config.yaml
num_hidden_layers: 12
intermediate_size: 1536
vocab_size: 11341
norm: "layernorm"
norm_eps: 1e-05
attn_scale: 0.0884
tie_word_embeddings: true
parallel_block: false
optimizer: "soap_variant"
lr_head: 0.00759
schedule: "wsd"
final_lr_fraction: 0.1
max_seq_len: 2048
Each number is 500 + 25 x the weight over its row's rms, rounded and kept within 0 to 999. Layers, rows and columns count from 0. Numbers have three digits each. The size before them is the row's rms in percent of the matrix's.

# down: layer 5 MLP down (transposed), 1536x384, rms 0.153, rows 217-285, columns 192-287
# up: layer 5 MLP up, 1536x384, rms 0.154, rows 218-286, columns 192-287
down217 090:537460498479498517467492500512508492446548547485531500487511456507499493512525515479469465525490513476477523524497456541537484514499500495483507481484512526542489510500494460485531504517502517514465458504470521540470493502489500485497471446548501528455526504478507496470496522513510507457
up218 094:516496519491518453501505524498519493457490512494529552526483470489493495517492500485497465544501473511512468522520524450547496493470495485497554494525508483501503478520480513519534473485487502519511503449500507465505458536474488477521483488488482529503515483520481506466483491515489521527
down218 091:517496509537500498514534511488486512491519475500536513479542499488476509499456492533510516481559482501514451476515534501516464482465481472481490486560546517482469514518530508478464504510498519474482539472521486532485478477481522511488467511481526472508515473506473490434489462509498478490
up219 103:534485488510526507507506471512463503500488502488542529475497485545527521510511513481492542522494543450518516518523512545498538534501520525555461462478486527524497484486476534531509518508454531513469501514462579544522475520511505461486517488547503527497493492506419468516493475500465492527
down219 096:506486478498468495527511521482517504481513482525526505463506475481495533501522427519490470490504511548499493497518493513558524530479494520482481529482516488503509515527533488490501550462533506513518472476548496521527523468540476541521481528526482471520516527492473541515523506503501496490
up220 103:501524529492513459454482484499500502510486520519531519531500475539494472527523480476492529504515495521513499489478488514543518517484501488502489470546483488494570497500497488540528499503495456473479485501543492475529529499474531484489453508460491491493505509520506503512481482474526520526
down220 109:494523523495508472472485498504479519498491478516527523514465540535517522532488510474484575513558496499517498551513471503499506491507509493532507465474518547471502481519496495536502508465487464491462501498527500507511514544503506458472492467492507489451480474540500516475464473535538505511
up221 129:459519457538480524493486526493524474477522511493474498433484516495498488495488516494501546510510517502514485517497468464489460485480544456463491504545484477540464511478553519478499500498517499502484476492509523464513490525463483534549521517500513489492551489479533509505468465520513531530
down221 109:486513493485460503485501516474461458495504534491522493512475490516491516504499495537501519504528523514502456496486505510492490508498494498504429499458473480485477470535526512502488525511503509518471510548495493487513485494516512490526514473495489448519488468547512506541501505524513512550
up222 092:488533507543521497487493477488510493511503473492480540514471496498531515501470541508541478524469516482523499510538517496446528490474488491492511459493516506502483512520485484478520485508490498489499525441540496468479457508499439515523483496514514456530514506514545525480503478520446520470
down222 099:567518482511495543482466518461505499491486548525492526479465518553481478482526527474510547517499517503518485478477537506498540495464494484470486498466510524527479526484485469509535517501483516524490491477551486472498455540497532494550495498478504506448499501508479563474505527503507516458
up223 105:471503463523516511507511517519488492467521526439495502491484474549522478499493474489532470519505502468484457488529536546480448494500489478501520478554496522486513524503532471467523543519513526496489502462511484482499535489548487520491519491520550463502447541511484497484518447515457494498
down223 090:481413550500498536477495540511514476484543499478485458488516498540468466496535523453513503525504494481518461505485471475508489497487486505494511505497516476499494509476533475448519471480468509487490498494512540524517548457500516545477488526498462543478517507486454489489561513520502533556
up224 096:483492487491514512467548486506536465514522475486506509541541493489526516539479494540505473538493515488548493462525484495478508495502548522534487518487498501514495424473524510496497509483512501523498481488484461491508533527485463502520483528511478540506528521484500481514486506484499525525
down224 106:500524513478485536482473462503500498482473490507541517547491555534516540447534499517492470541520509512499504475482516547498502489516471476500473517469518512495488473442503504524490540471530477485544482427488487494491502535479480524521519550482505531473525500519439519511499497505474540517
up225 096:518512469488458505528497500438476498505500500527527534512479525484438503495495524481502482496505517503513486457514523499506474453500448515467494509512501497511493506462467465487418497479490460498477502535480474494535488540543525480547518475490539471509534499495502485452475517501434509478
down225 094:541489494522562489485458518471505517469532523500497516509455505500486540490464562541458519506512508490452483486457486466475520504458486501498433531473482494507474490482528503510493489518524503478499469511516524538484539462480540504450482497488516509442463494493463533501544551496488494461
up226 105:472494512548534512460474525487507517509501521502522499489522533500502517527537514496542508472510560513471521523511491492489472486467515506522492504496450480597477478476517510493458503541464486510500482505484459508498461475527467526525502501479480538507504509506510475522511491491491499542
down226 106:507502482472503509473478501501489518535487515491498517448486502546515500535527506493491506478523499497518546530505490473472512533512485513525553512449508482492495496484489547500562492464467519497468504494496544511531475515487529465524519485472522483504513492476484522493485515510486518504
up227 085:479500559485493523546478550412488489483512536506506535470463504490510483506526498510530471469516490494527503526485499494500532517466483476517539486499476454506497488508496551471509480490484509510468521482511497470451509527453509509504436499525453508494514502472440491477505524503481530489
down227 090:518509474543552495504532489537490489548471460474489462453478497492495498508466463522513522546522500511471512510488467478503519512528524481502500509523489512532443501517515491526474490509484475481541523500482513500524509517515457466481541482494502461489509552523549462475486536429511480489
up228 098:483509550504488516486467455481488508502546495478529475503476487476547523511521502481515557488550474497465509513501539515488457556502513515481481488548528495519519529503525471499505530477499492479488468474511478506562495487499494505504476526476540501489500491504512534526520471477491507515
down228 092:497463489499478507491525460507512533499534537524447516513504522506485475472470481504483539458504537469518492497459486487480514480487445533500539521459489518530481457479464585482500474489489496454476478478562459512480487501519455493453508506483472523517469486475509485476496518516498496503
up229 111:425515492461495507550513523513477499487524508491544533442463501465524531475457479542526476492518469479475519492523498515478523504503511526485458478492534471513482510493511499533480445507517496508483532501541462500522470507507500492484496479463478484530483462510494500503486518497541469509
down229 115:516502505493462524536498506510556499536502504534460524484514520496480494508535507525543491528508467517492517486519529532496531503481533505490449474508529497519499474469474494520492452512514501532498500481535512517461492516520499469499510517491463531511536515493534494493545537518477497477
up230 086:518491482513562462474506482503542524545503522468477477487472469474548467520493503481500481464545487505524521568491441554503488467519528511476489482497483537477512485480532471505503471486470537520509462515503529476487510509488526476528524526494518464460453484472500481501525480518475511497
down230 096:481493497497567505485529448455476474518493504512496497483525468484493488478554549494510501473518503508494510437479486536534534498495521539514481498492471485510475467485510505504476509495484538511513496491500520471455491454533528508479466525493523482424488488484486469482533540528457514471
up231 109:501495484487498484498522511490523526493506485473474484478528486468487472527506485508508486520488518480509521499511506498526478487505486476561494526531510523533523468565488467505475494480509499541472516483541491494478533548524471508501479517504469493494475488510517484507475513479475538477
down231 094:498503525423476502455504508494481513510532510551518547525496430505504475487508519482566531504496507488437541527514506500500512497529482453491519483503490497476510468504508502485507519503500485534486488541495517544469482523495475489493466506507491464512446474487466498490505488513513490519
up232 100:478539528515503539491525509504489497529478483493553519503508514517487482524491468505476533545443558489496517498497525498505489540502507517484529479540502439492500525472475529465480485458492512497462489546453513500503548538575514497484507485497491495493475529499488503493496484517488526497
down232 097:518512532487486500426515536510487508543489509493505529480509586452511549468499496536481514485516499477516486478457498521496527512486494500535510485490519504486518534480442510524512532489477448524471510498480499498437498513499510519503514509486496465507482501509547479487501549510476506496
up233 097:493537529494486509524479476547484518506509486556497512489530474494485494492498502494492470479519443484502522514522486487494519485484478503517490530496524509533485542496522480524497499505487483540529510488458523527484507500584465513485532515509533506526508517462479511499537539497515573456
down233 096:510472531463515477471553502519467501517499507476461486487513508473485500550535492489529526510513546483522487468458537500501472538511470480536467485471491503483482464560504517478538544507505462459489486478521482495503498515493499507475518504506452532471501460527472511466507537532501460560
up234 110:493539533507506496536490513557527510492477533529491532493499474492529507444514496523484494472503488446499518460495439462485464510494534479487545468511470497502495503515503461488501477554522457477469483495518492507520472483476464503522462513537500489497498543507482501512451517492515505495
down234 112:554527500510508511477539483518528491486496510526538547523534486502499531464503484521542484451491473518493495515493541487483493523499524477532499456493488433485486505517506517539483514502495515504534540540497479520505474524506486507504500495465552515472463474471490482503489524468530475512
up235 097:462502470477510489544494479517509498490511509551492517484471498484497527489563492452524494458495503468483513516507497537503482458484519515500484505490466520534516482478492480503514499475518500473500508524512469489473477490482545512499459499447532518474484419501502502472489515498503545517
down235 101:485492491519498464491490485485515478471513491517509486483507514506489535518508488503442455395491550460477510513479495550501468478457510472506474475544501523508451485505502522533466492464484509485504493466500565489450529535453493501501496530513481464474479485525475488454470506481509452517
up236 102:504491468489482466483504510524522483511517541478497545459479449487501500499512504518504526487511549469490484551518511510492540519477507499470529485520503516470517520509487499472522461496497504473497531484499487501500540509531504484495488450501517487446489479501453501565568479514489531527
down236 096:537515494504499477517490484548453477544480491469484485507515501470549523501500465522514496529471481483508527528521435518534525511555497488498496483477501543504511547518498472496464523459475479487462476515496467463496489496473491473525486469510528523478487512487485495529456547499521505507
up237 110:482488497497523490536501473499496519519503523505488483522511490440504495515486476554517509478533510462496480514497505475519484489488502498505510492504481487533521510497469541505491506469505501501507493512488478465499524522520475498499476494435542487420495551508520514526503472466524513473
down237 104:482525518531495502474476506545469546508482526502491481547464482466508463510488470465489525534506554498505468491492545475495539534507455493500492502544525505528526516500506486473500489452517457507494432488520459476462544500470537505502465511548526494447536527458500498511496516517505522523
up238 100:503475455489424502506523482497476499480485544501484502500500509512507597476543524482512460480548499515546492503500500449554506451445513492525510501506488500485528501518546526511507477511442490481485527519557486462472505490524491476508507526488498485519542528443535455529457483494512541503
down238 111:552484499474503442589506472488510478471515468477494496446522491525448503505469489476487512488488495480528466529502461523523515430533478540485488447464513465495499508508460472501496507484511498500484517543474473535510519510481518539459470484517514475487516479468490489520486512507480448517
up239 089:491489459484543500516500493520477508501504503469546505529488552487552507507525502482496460443478490543522457516509532497469468482483505514470478469474501562537531445522551533508525498533508508494531453479487538521502526488525515526497483478538543464488488480454478489522514465506494497501
down239 105:514467490529552481524509505537505506507465508526521511532516503490485485521531522512504490476470460497500474470490509498480505489479529447481503475476490492489479491497518505506526492472482541460504474465492484489527489499525534525512488531508510475482516515529479511534545485519469491487
up240 090:494484482500486489471507496510509505495516490484542489474478481495457460480518461512470501483501488489491509529549478497523495479518505459531480485481519499499476495481507513498500497451481512506468480485484468519495558494497500529453477502506519480494527561462496512482484473499480546510
down240 097:507444520516536515478498463473466477502508491533525446485543501475489522479493535512506485497526517505457490505463476485503500500540490488488491529517492484484472502481464451509516540498525517518491516501466518497518470531485567484502526499553515488527468508483477507459478520490513478549
up241 100:468517469482533484474510499481512522467488491520530535503492504511470442487500468497502490491472488499494491492487486509501484512472503515506493477522474489479510504504540497510499456524536508491533550530464474551506509554538491508508517500494509487520477516496533488480517484486484523494
down241 092:499463547536492520448525465492508505495533532510492488472540511529515464493535524555513472480504465502477492497484483540525526511520513523498476485497503518528447495450518549519485464551496505470514475505524513491498499466517513484479497535514499490508491501508483495497473493474465525457
up242 107:503480511523484545514526514474549545534497519518498523507527519461573507489545526493516504503455492498458531531494498446511462484516528532467567464509441487491456504530495460462458466496472500459475512495464502464554520511487491502508524514487497500479481460476516503519466554505485492532
down242 116:508521514470546543480556507510493517529505466525461480510508522552508509478538486493491476522503456543530498516489476486480476530494506485516513517538503520522504551523505508495507459490465516464488452478500507520481467491551502543478435493504490499475528502491518492491480503480499510496
up243 133:524576442473536538491494421476468506465496479521440444536498515496528491491482520511518494501539494508553496507505528514475490462450492495531486519525497495457490496487447479519497499477530500514523534527493544490513504491489503467489500494505552522533476435520470479482507488547531487494
down243 084:476597473502528491506491474511474483479509443516476479525492466513518478494548500486509504512494518509527484505501526510534476492519484507499464567522467464493487475495459473480529472484512517498499524484462505516450507493460535501491549492522537484526495491485470457517500508549476445508
up244 090:506465495525461529538530462532526542481483490505495520478496516529506462497509434473504475516525493499502462467455509493549477519492452487544465460542523553488513509524522485516493500453498514523498492508513432524515508496488489515554499456489494544506507510540532548496510527495523515502
down244 087:484531462491505491511529505516502489473529476528498481520477513488502488493472529544503539467495498504493460496476520466479470503472467506509550559496477529504504487473458485464493515501511486506500513499496474502512519500497527522495481458472499464494487488488511505497506483508491558506
up245 101:514508477506523509462540498529532519562484478512518490496458519491541500545486512458473522486509511549515476540524542482474510501479489526495447465497499506514545460515468521549511511529491475544544490529463507470500507493515511461522466541481521504500517518513470453510499549471487494489
down245 101:509456512537560486522491508517518464472540459466504513465505514459479495506522494509509493524488486495519496494517460467482488483522505500520508518522503514498498557483509483504428458483503480509429488496528540522503550495458550536486487527509496462493507482469483453474495525495503467531
up246 103:448491476499468489483514511499484536452494508520530508471506502468461544499502497468536445473520503514530463514482515519503525501505501525493474502506537492483527511479529514581495487520453529523495514459513519488475491479531518479517512548527524468512484492529510526480463518438541505509
down246 102:523506495521497494516496487507540496532509520489471490500475536444513451533506501459558476513498556524476509541484519519505494537479478508472480545557547507458507531524529501493508494482506489496490458510461517524495510498490474491482526511504501522495470527533485537568479536516500459480
up247 093:460462493495496518493493506484492477526528505523494472548487535473522480531465530514524494489461494420505486497520485457472468491479509554489480503458486470536512508526529527487486504458513502487468521486476475492471477503470491515507494480515518520547543482493537502535520503530499512465
down247 105:538475505445512500500531515449471518522482492506495530497522489481531544521507497520485482511498492524515511477488507466479485514499497541529533508513468523526519531511497528471500510538519465442516464488508517451499490479508499513493488493491481480459506489536467486481525480487508474513
up248 097:542489506496528534507497519541503505459435545521500483461548482467524510536522517475504481505499520509482512511494499546500509450507512513481534518531505503533503499555511489479506493466498507480483463507496462450513498518514507506488475443489487498490503531499487464519480481475495538466
down248 093:510494519527487468500524486530523512519532462492496508461480543503490534482521485536529518529499489516492468474477512459489499494488545543486526484518516543550509483498482500486497493495480488470501509462494499506499503557555451474473490486467465472511470525492442506496489535486472462490
up249 088:528509496466491534547511484478464463485552432460523504516500506461506467530498518449492513517537490488498527471494501550520517567512485474464506459518533512485513563511476490482507480513513489545531475525499516502525462507482513500552475479499485496445473479487487513467473453493545480488
down249 090:556488464487520462539451510512513509500519548478516481534534506520489540535501510475458481502529502534504526500508491458520475518467465495487508520506509524522521505480501494533551492540495478547478475518531487483481526483486487468480538514542451543475511505481487505501510508524497531522
up250 100:475457484464519486455505522478491541551502536503523489503538484484493520479413508512534533493503499524498489547516512500526543452473492508502493492546500476453491494505526503506482484513530483543499499491541528502503510518548484500472515494496499454510453533517503486489491491469499505461
down250 104:480466491523475487497508516490479513539510557501490495531502500466485495497494504510478485531450479490483543525509484500508505486490524476500509489541496479509499468546488528511491503537524491500496483476500537554487517526525529482480545438473508469479498489506473519510518521463479503522
up251 138:491480483489524519459511508553516479472515513515512522463523551512467525538509476521557490545467474492522513520503482515491493472476503481469517484513504505519471479480485476500502494546490546501540488497483440462507489463516489521496500514543530542452502466532471541518525477465514519533
down251 128:530495479512499500500515499528581519503529544493477503474514519476507501509460521513501503484460483478527504531528499507505511499478502535481523529495518523486519493450482504458491496512549520445500511478478476502490526430494486496546507528522491492499528523523486517531501483467482517453
up252 092:495493465507499476483492479511494506501484480496490506518476516460466491467506528487523448508452526483491521475505522508482507521485549557471537527495544505464500478537505514541546475475463501481523458464523555513497502516480486515498470470511538491506492444533472476554476480496475570504
down252 093:515489520511474478516514524475486527487493484491486536490546460488487440494495499559484504558539456505498478523493535503532442513496545527486554479528463515472490486549475498527476494493473508501541491535490461469491526522490524503533497490533500493532500508518517523511478489514516547490
up253 100:500532469500511487482538474501560509494518461505517448504509479503507470491490476502487490512478536509509515469482427504466494515536504476514505475522499507502489463483497476473505538486480512525459531513528478490511513487501513525506484493545472526534462505473517468539508506514480488462
down253 105:519498529463458531509499529486488540501469491491510505499542523491461523484531543535492440534462519499544527506480513498496517542425470508497463483527511466466485490517534528496502535508473556549421492499500491496515500508456498496532511473516516482489531491493536508470541508522497531495
up254 110:487488504491489497519507495512537510518517512519518518494502534496476524479514514468526484511506475472517525493500531488485507523501540507522521515481497542510487479513539503480490515481477490494529513505493504515536505502484514502511483444480538454483461508508489485498509489462490517484
down254 103:470475515455487472509502477466508490494518498510515517468476506520485519499511525493512533517493493505514497494518488525548473514518554486460494456474489486524495459508484480503515519509494496516497488477484478522509479485503564515490505494497548485468494484526499470532479491473502510457
up255 094:515489517527455477491523465453458538479491504528523506474457518512497523459450473519532509538518503495489512483460545482498481451463480514473506530484516514470485531482471485465478501483516496530515525501498486530510502584506483455439542548491464465515496428510516504513470486494508505471
down255 095:503459534530476502507513468550498489564483488516502492531535545511530487497494530512541484514450505498552503496480551526496466556478534471518506493474484443514494531456497547487500494463472512502508556480485486537489451490505510466420498501487546514503499512503523476492505484485528469483
up256 092:509553554491493546512491506514544528481498519496485490507513486518488483539488503490521462522533473518470541505525465493499504481548514501496483508521481508508465516476498473444520493509507496523545496497525517511548513510466485506501516476472496510530513534529528515479482465508499511484
down256 101:526525471483463445519508502504490501497494467517488541541512515499476529448491478520491492474473484499516484476457502500534481500491463506511456485501511505525468519500524521557454532511517511523469526437489479497475514493473481497461498548506528498526461480550511456498489470447496468444
up257 097:510532492458534541528503538493505492519471527471525507510509519454484479503503482528485497462521485487443507474523476468498510478452470517516517471491471478479511524511534525463526470481539475504456478458486496485493520493488472488514497474500528530523473525488495475507460495484536518494
down257 108:535466446488518479537548497503477473516500495519491476501520515476494445510481498519571498544465517492498488513531497497532525490466467493468491529528510519510502547497513487514473497502482501478546536483476476510481517508546537435524510462491497468503493478524524485513502481508522473521
up258 101:510522522508501516513499520512516519539547498496494528476473477469530468458537541503504504515479512499506541491522487513530475543524513447514521497525558503491463492541462489494460517511488465480494496482505481529528488489541498449491509520531503516502566474474518504520520503478511510514
down258 099:539458524490556522488489521463507529533509493541506471505524467496491488497486516505503477480467517513487485496511503504525483493475527497506518511473475451462451516468479507494522499522491515493460485501505483493491496502479491524518505474534503543471501517484471467529522559534427506488
up259 095:471526499546448494422523518491494512503490509509540477500474519544465515469469503435507502491486501523506497494471514469558467504519476520470535480500495516485523522473509491422484532514479493529491555512523485469507477538495501530512530488480505430432552533486487536468469517520479488454
down259 096:504512515484460513534506488537493520553465515487495508523525538533491540500534496501510503503517489525551484486505477495502511495482498511499523501463492491529515509473503501472495490526517524537547482522517528517468497510477500512500539523491513449501488515523471499513536503486458513492
up260 094:503485507530525500488494506482470503501443466525515491497502484472524499526557507470481505506477498566526427511480500498530508512501490559467490493575543481536499501522541470515524485494474569522476501511505445536501506502509510507499487489505469553519517456512447504486520449525493516466
down260 096:516553530516484467469502491470502483479456545528544509534494467500484491477537479494536500505487479508474513491492483547488479506530517476489531513506492488479537515499518504474514519502514498499548498486490479496525469506543488518505465510473494447465517527488501474513513497471569502510
up261 097:455530499536487501506562492497521462499526476494525488518514464492482499545485495473504491496491528532445496506502489509500509507538491476519502517516512502529526520463477489473487481493526538493505475484508513495563510496464485507498507491516525485520499475517475531476518467564502484475
down261 099:521519503516541504497496475481497459443508521523483492505516533469539449486489465496488524486543488516551476510484523482478527506486516494496520553497489507536475501513481522526513540466520494513497454496492514546494509484510516518521490508516530568457507512518504503531464513509502553510
up262 096:502531487517490496493519536452501555462502509497496505501535509490502502515494499525485530482497514481541517553474524521496511513499551462461499498511473483510508503489504501499494518494458510441476489446447510516457454496519494481531513508489488492451466489518498518491503498478494535556
down262 088:437494532483537525519485474442511480490483476475478493446475520522492490504485475480473470565489516517480521476543492492450486504495523496512476514544490484457433514512464531494493488520493525503497524544499507471486469499513494542447483499487462577526498501484489498524493505512464465494
up263 097:500462523471540473498501512528488496510505515503510551527501481521521520550465505487488512517487480497499486498525517492477459484514497517519484471510539508461501498469488506480494549542477470489510532491458495482516495510495516487503477467576509509517460487477499484531516517494470494429
down263 101:549473509515523509515499467478483506477490514503490515491492508543511495487479483479504543508499517520470494464501513507486484512479441499503463500440496523491494478494503432507517518528528503517473459514491491464527466514504525495488469510521485484494505455484477510461486468516553492484
up264 099:475488526467467489529496541526468510544475540525497504479549514510512482510465490502466490533478530483498504494484539547504479507465534538538493449517452464456539494447523504439493516517518450501523532455516501482495536520474504471490515526450539492507482506508517471475489486477509449496
down264 103:493491490479477511516496453517468541550498464521496524518541433442491506516525500522498493488511503505466474501489533528500494454470476473550509525507496497463488493421445482500511503475451468513492510532487558477472497488508511506502554525495501475529509478495497515493498504508488453502
up265 114:485526513501504479501503492545487509516515520511482508504475553479476508492480520500539479513454480444526543514553517491458518469482533526525497496462505472459515497478540468541483497510482515505482512500494469512500529466447494451501504509499486495500480487558540479513460545458509495475
down265 123:500516484497525480481470487476471533467510544504528481489475495518504464491496539492492431531457517499519527469521463497533516501478493477510478505479522488473492508523526484482555502477484468495508499544451521527511512483466448478518471474550530479484515473514484507503496518502545496541
up266 105:499488502548502478536499539523496473510513480466514512520509509548537461514499521557521493507480517492474550436495451475487502418482514527512531504477565473506491507467495503502491470524514507524499507493504491518504473506520476513492549499544508512543532537487470477474472501571537480511
down266 117:476504470541505497541493516467537502499560530485479482514498505493546504481514466444511466520523493520524536488508512486473494512513504493494501525509522504502517443457483457519539488493542491535428496570570487500510510490539503556514495550484454488531507517533523496564517507529502540464
up267 089:496521494495461475493486480526472459467495488524524538502526481508479510492461473516505499530515493518527517488486513496467525547458468508472481465520524474515501472488510489479445504458479505488473473472501444490473516492525518536513508481451521438508466530522544469449508524501483500524
down267 098:505494534458511523468505536517525481469469515536479497494503485537547525497514522520543493488509560514503493511495530505538481530471535462498485490510466506517506526480522480512478465489473504491462489505486489489495503453504526506512442488470508456492517493516514550485490486500492544506
up268 103:476472480517493539474496484499498480507480520513496529535503527515541520474542466500505459494470506512498510511511505512497529484480523491483460489483492507497508491502473485507537520482488511522496455493476544513505473539527443468448460506472521542477528534464508497521492504469458524445
down268 098:503482517536523545505482468477507483486531530473488522521470476470483504472535482487540492497511504515482506527538479510493465488526491517481490500466513479470512473522497451505492561503466521483513475511502547523508477520508525522549451470528464490496509521508511496501489539551554514527
up269 107:536488481493495492520506529486508500534506521490509544454523486485521442476457461494507519470512463472464524479505507516509474481521493508484501479506531471510498496469506501513494462458528486527458487467479506524508471489512480531479460492545493461513438478524489500505545474488527465471
down269 093:529506453510462505502476527505482478526488512477492523497499568501489462450468468510482530464484517457468480475518475475491542494511459506507503467487533509515520475516515518481501487505512441537520450465480489473469461488477444493488466493492493527505485468498490515500481495531535481501
up270 095:496504499460495479505520488512503520507461485493499497480450468472475495468481461488510514482483508508498503463483510433512475496460471517529533526519499490505498536476534511460481430544473482514497540494451497529488475499494493473525538518508557467491514508492515480524492527484485505425
down270 098:503504457509508509523537520535503518487471444462510519524478499507523527495518502458478513544493518536506533523475485493507481502465501541495480477480518495496501526538466508500524484440503474501485504531492505518520507530518463498508477536531534463543511520506473489509523485483490462516
up271 116:532504532526516498494517522543504559487508490488490492531514481516467509534518469491511484511496552515489499511497535487461501493529461528487488531483555491559508483515484501509518500515501525491519533519473461524487512461488506513517515471502495496491508524502498506503512502564500478522
down271 101:541483483507512497505531475494531481491495461541532468465470515509532507467474471493479514509478493527474479504499502517509507487512523481498537501473484468499465521481470529492492467494515480487490518534488511525504577513485525546493532484489474508505552477484497544476467538516491475449
up272 133:484482507505458484498561471514497509505511551506484501493488535538485518458500486489559491523450490522548495475458478526494480504534537504507491521517506500532474522500522519503507520511515510517465534502485487491454466490499517497495488498483484468496433523503469501516458507501466495463
down272 157:460492541476498481518495499460512525494529494490467507471525485505507504509511499547483509486503515476506499515513502487495470501507484487492488522487475478494472515441469478494524518476529506508462545498496501495496519515528517485503518460491498512492490480529514532521537479532520484522
up273 111:471471519513497508541497519488508556531512477510524522488567501516537483545507488479479483502507521498513551500499505516497490500515500473489490491488493490497542497442503511511512539453492501486479519514528489479500506488554471454534507522495496498507540481516521515525532454510525540519
down273 099:515500508511525518495481477472494497526523492524485506544476480468509498518521538493479492494531500492528498465509492507520482554498472456486490464510506536480477472497495478485476485467533515465549504513527529516468486532462516517454518491491498511517524485508474478510489450501525471525
up274 115:517537531479494463491502481519501546487562516503486460550496484444497490502540505477504462500504445515517463526464528468460472485468496496530530487506498523512487519546494473513471482510470503490483485467504470513475505494490466510512531549488497483511482515516490482441462506466506517510
down274 115:539521515504532536484499497479458503488498480488481501468511461487524502555521471467542481520495493490506527539498497487508553524498501526544521492554507460472494528495501459509528530461511478502489492474472517486514475485535523478505506493451490523505516501488484519504540528535493547464
up275 097:500521505487478490511509540536532490513538486509500486463501535515529514468517478550485510493487486528495493478532454530434455542507512489510499486471494488518505482461490510554449501487473498484527483496484505515522495514487517493481505477514452478489522526525554523494507501485486497504
down275 102:512522517494435479520504514477497487475462497491501495535480499525513556504511507480536522556488465516522480494507527497491509488493482494520498481520530509513504499525524496515461487487470536462502493465519501511501488458508478497502461507512496485487500521476486473493500481481479502489
up276 106:486496516470557558539439477486495500538475519439508555473502503510448531480524481474487494475553462491515482548536483544481507511490485528504543480520506506488530542482536470537501518510513444494501489534550489483501508499523488488485485490477524507471526491554498431534491494495502524490
down276 100:487495467473503473483497480509512518501484520518506485467530497475505497435509537504485514527477509519512491545484462488448490491504510535478508504516489485491476533513508476507426512469519525456533464532492515473510511538501488516462488506496476514522483510460487476472461483540506494500
up277 097:495488489552471467511507537492469514505493510502497505508491548468552494513512477528465415515490492507539483490496517520478505458501529472467476532473503524481500496519500504508533536559543503466476515519525492482489511475496510461506491506523498437479501530518495442453517506456494532507
down277 100:524472487503485510454513500482489478469536507481496484480524485521506458490520498496504481469498503507510473455507482485508509502478470517498528529490516503508500492478507497505501535470491470522506544497553449558506453508476504435472518494497514439518500529507504526473541499448508504488
up278 099:500508481499502469512525477531558509499491490470487506516461515507516512472509489481523506523502462515492529483485494518465512496537440462489465499509490468493489466440485480452502496486497467504480528535503496474573506503528484536486517535501508510516503504514525520492543494499479521456
down278 099:502514529499489503476511489502531526535497483483477490498501498499496507490491481501450521493491465479487466529507524486522476482504520500492509487475497492452524517545510491516470511523486495471507507478465520481443518511482511471478470511475498494519475516519490488495514440486499499524
up279 088:510518521489499487512487525518502538539427492484489485525509499467533497500512492506470532533514527534531498549504533522476490503519506501525498485494504478523516410486561525513536487520479511502565494486480454490527541470454509487513513562519539494483511506466482505523480487477509537498
down279 100:470465486486444492513486480512521474547421470486479515513490517485485463511508510523488481488487525537517476478529519496493489549492526474550526553486494536507462471533477504476481489501454518516508500504488491529540512474479503533464483499515484461492518524496454481510517484485453537497
up280 099:529506539486483489484514534499509486486486449538489475530499541519528535490509492551503552515528513478502527479486508487495532481489465531512525519520508453533489486472492491460500483514456521495521524468511537456532488519510524520507478483507491535519550543496504471514466521508531514511
down280 103:498466505532508432483471495527542479526442510487517540491481527493471533524516444475473497511467528487513531501517537511480511515468533494495504502500526501555485495499530516527476521493508465500507474525511522473479494522519510497478504528506494522525459521494501518533466494517518489462
up281 097:461468490510493464519447474506488520465498515513494513465505494511513505500501527498492518501519527501490469521471479515472515481511479493456497513501504463528447492540530543504497479483500455505521504467525479509532524482492479503567510539475487529482513486552480478521446553506500540483
down281 103:498547512511456497514533478485561504499519496475515527485510519509524465486510492531505477477527491503510479503474496526496508488483458492530497480496467522523508518459488493518548502499531499483507503506533444478499504486505471479556490501517498480531527539511483523518506486481457515399
up282 109:547493493499528479511498503512519477487446487459481517458491524492524480582473469467508519495440517498506519523545523479503501506519507526523463466506492540482524547572501507498497483451511498492495493503508508534494497533482470504473522514463491517498487432516459499458468513435469512471
down282 106:527482518506490506491532549519542477521484506469484527543501480513540497517501529481499522507473506517501505492512528515523497524558518494473520492478487511497542523491497522502538462479547518508492510533526511491482445509480511500453488520526468531510514541495462474484542471412532499542
up283 105:485518510470515471499485496524498520500545513533512487438485538540489514495512473497494512484492505512481527501493488496461508462497537482496467495464460488523523509507493545478465519500549512493523526474539477526538513492488511541506522510503497479498489507480497509491481520532546523511
down283 099:540491520531489516523509494533505553487535459478478518494525498516516509521493486477528534506487498509511554495500495520500499488522481522485507485499535502519517538482493499489479493497501431486487505491467482489423540530477513473485514471504486512496518552472505505484498579534467457443
up284 092:462487540502515452503553540538543533500505557529523511509491535487528523530504449499469489537483495488472506471535493513478491538504493559476484534519488541498491530511487497471459542541513522479469517491512469438507515465486496494533503527525468490525496513507520468489492439429487517451
down284 094:486506465556481519510439503488497526505489499481448512459486466480516468453513496477482493513489458547519536537482465552500499523483542479475485512483494503542483527514501494492489497496534485527482483502528505543503551540472510524510550522520499488489482538503504490498509507515512507496
up285 102:487538543539487508493545465505522492507523501480528486503481473515463510436459511511514520510534432531493522505504492517494493506484474528511495461532544466494521531532519495480458507509499514492512531480532427429540495510504532497504527558490506539525488525503489461512488506477504508477
down285 105:474515498528460512538476525502517478514492424521465485506475516479495521488480514556460533479543512457456544509492479498528515539500472525495517504515532499545462511463523543482484493508515524470496516475502523511499500479506519525448506494464517510539499548495511550491493503472513490491
up286 101:501463489519500533530464427496477529538488500489503505534474502471518501477529504479545467477510466496446508514476551510473439534513519489478525471476456527497530507534487530510532495499499522532521512507420518467472485537532474471447496483516524521516476502508525485469535511496478508496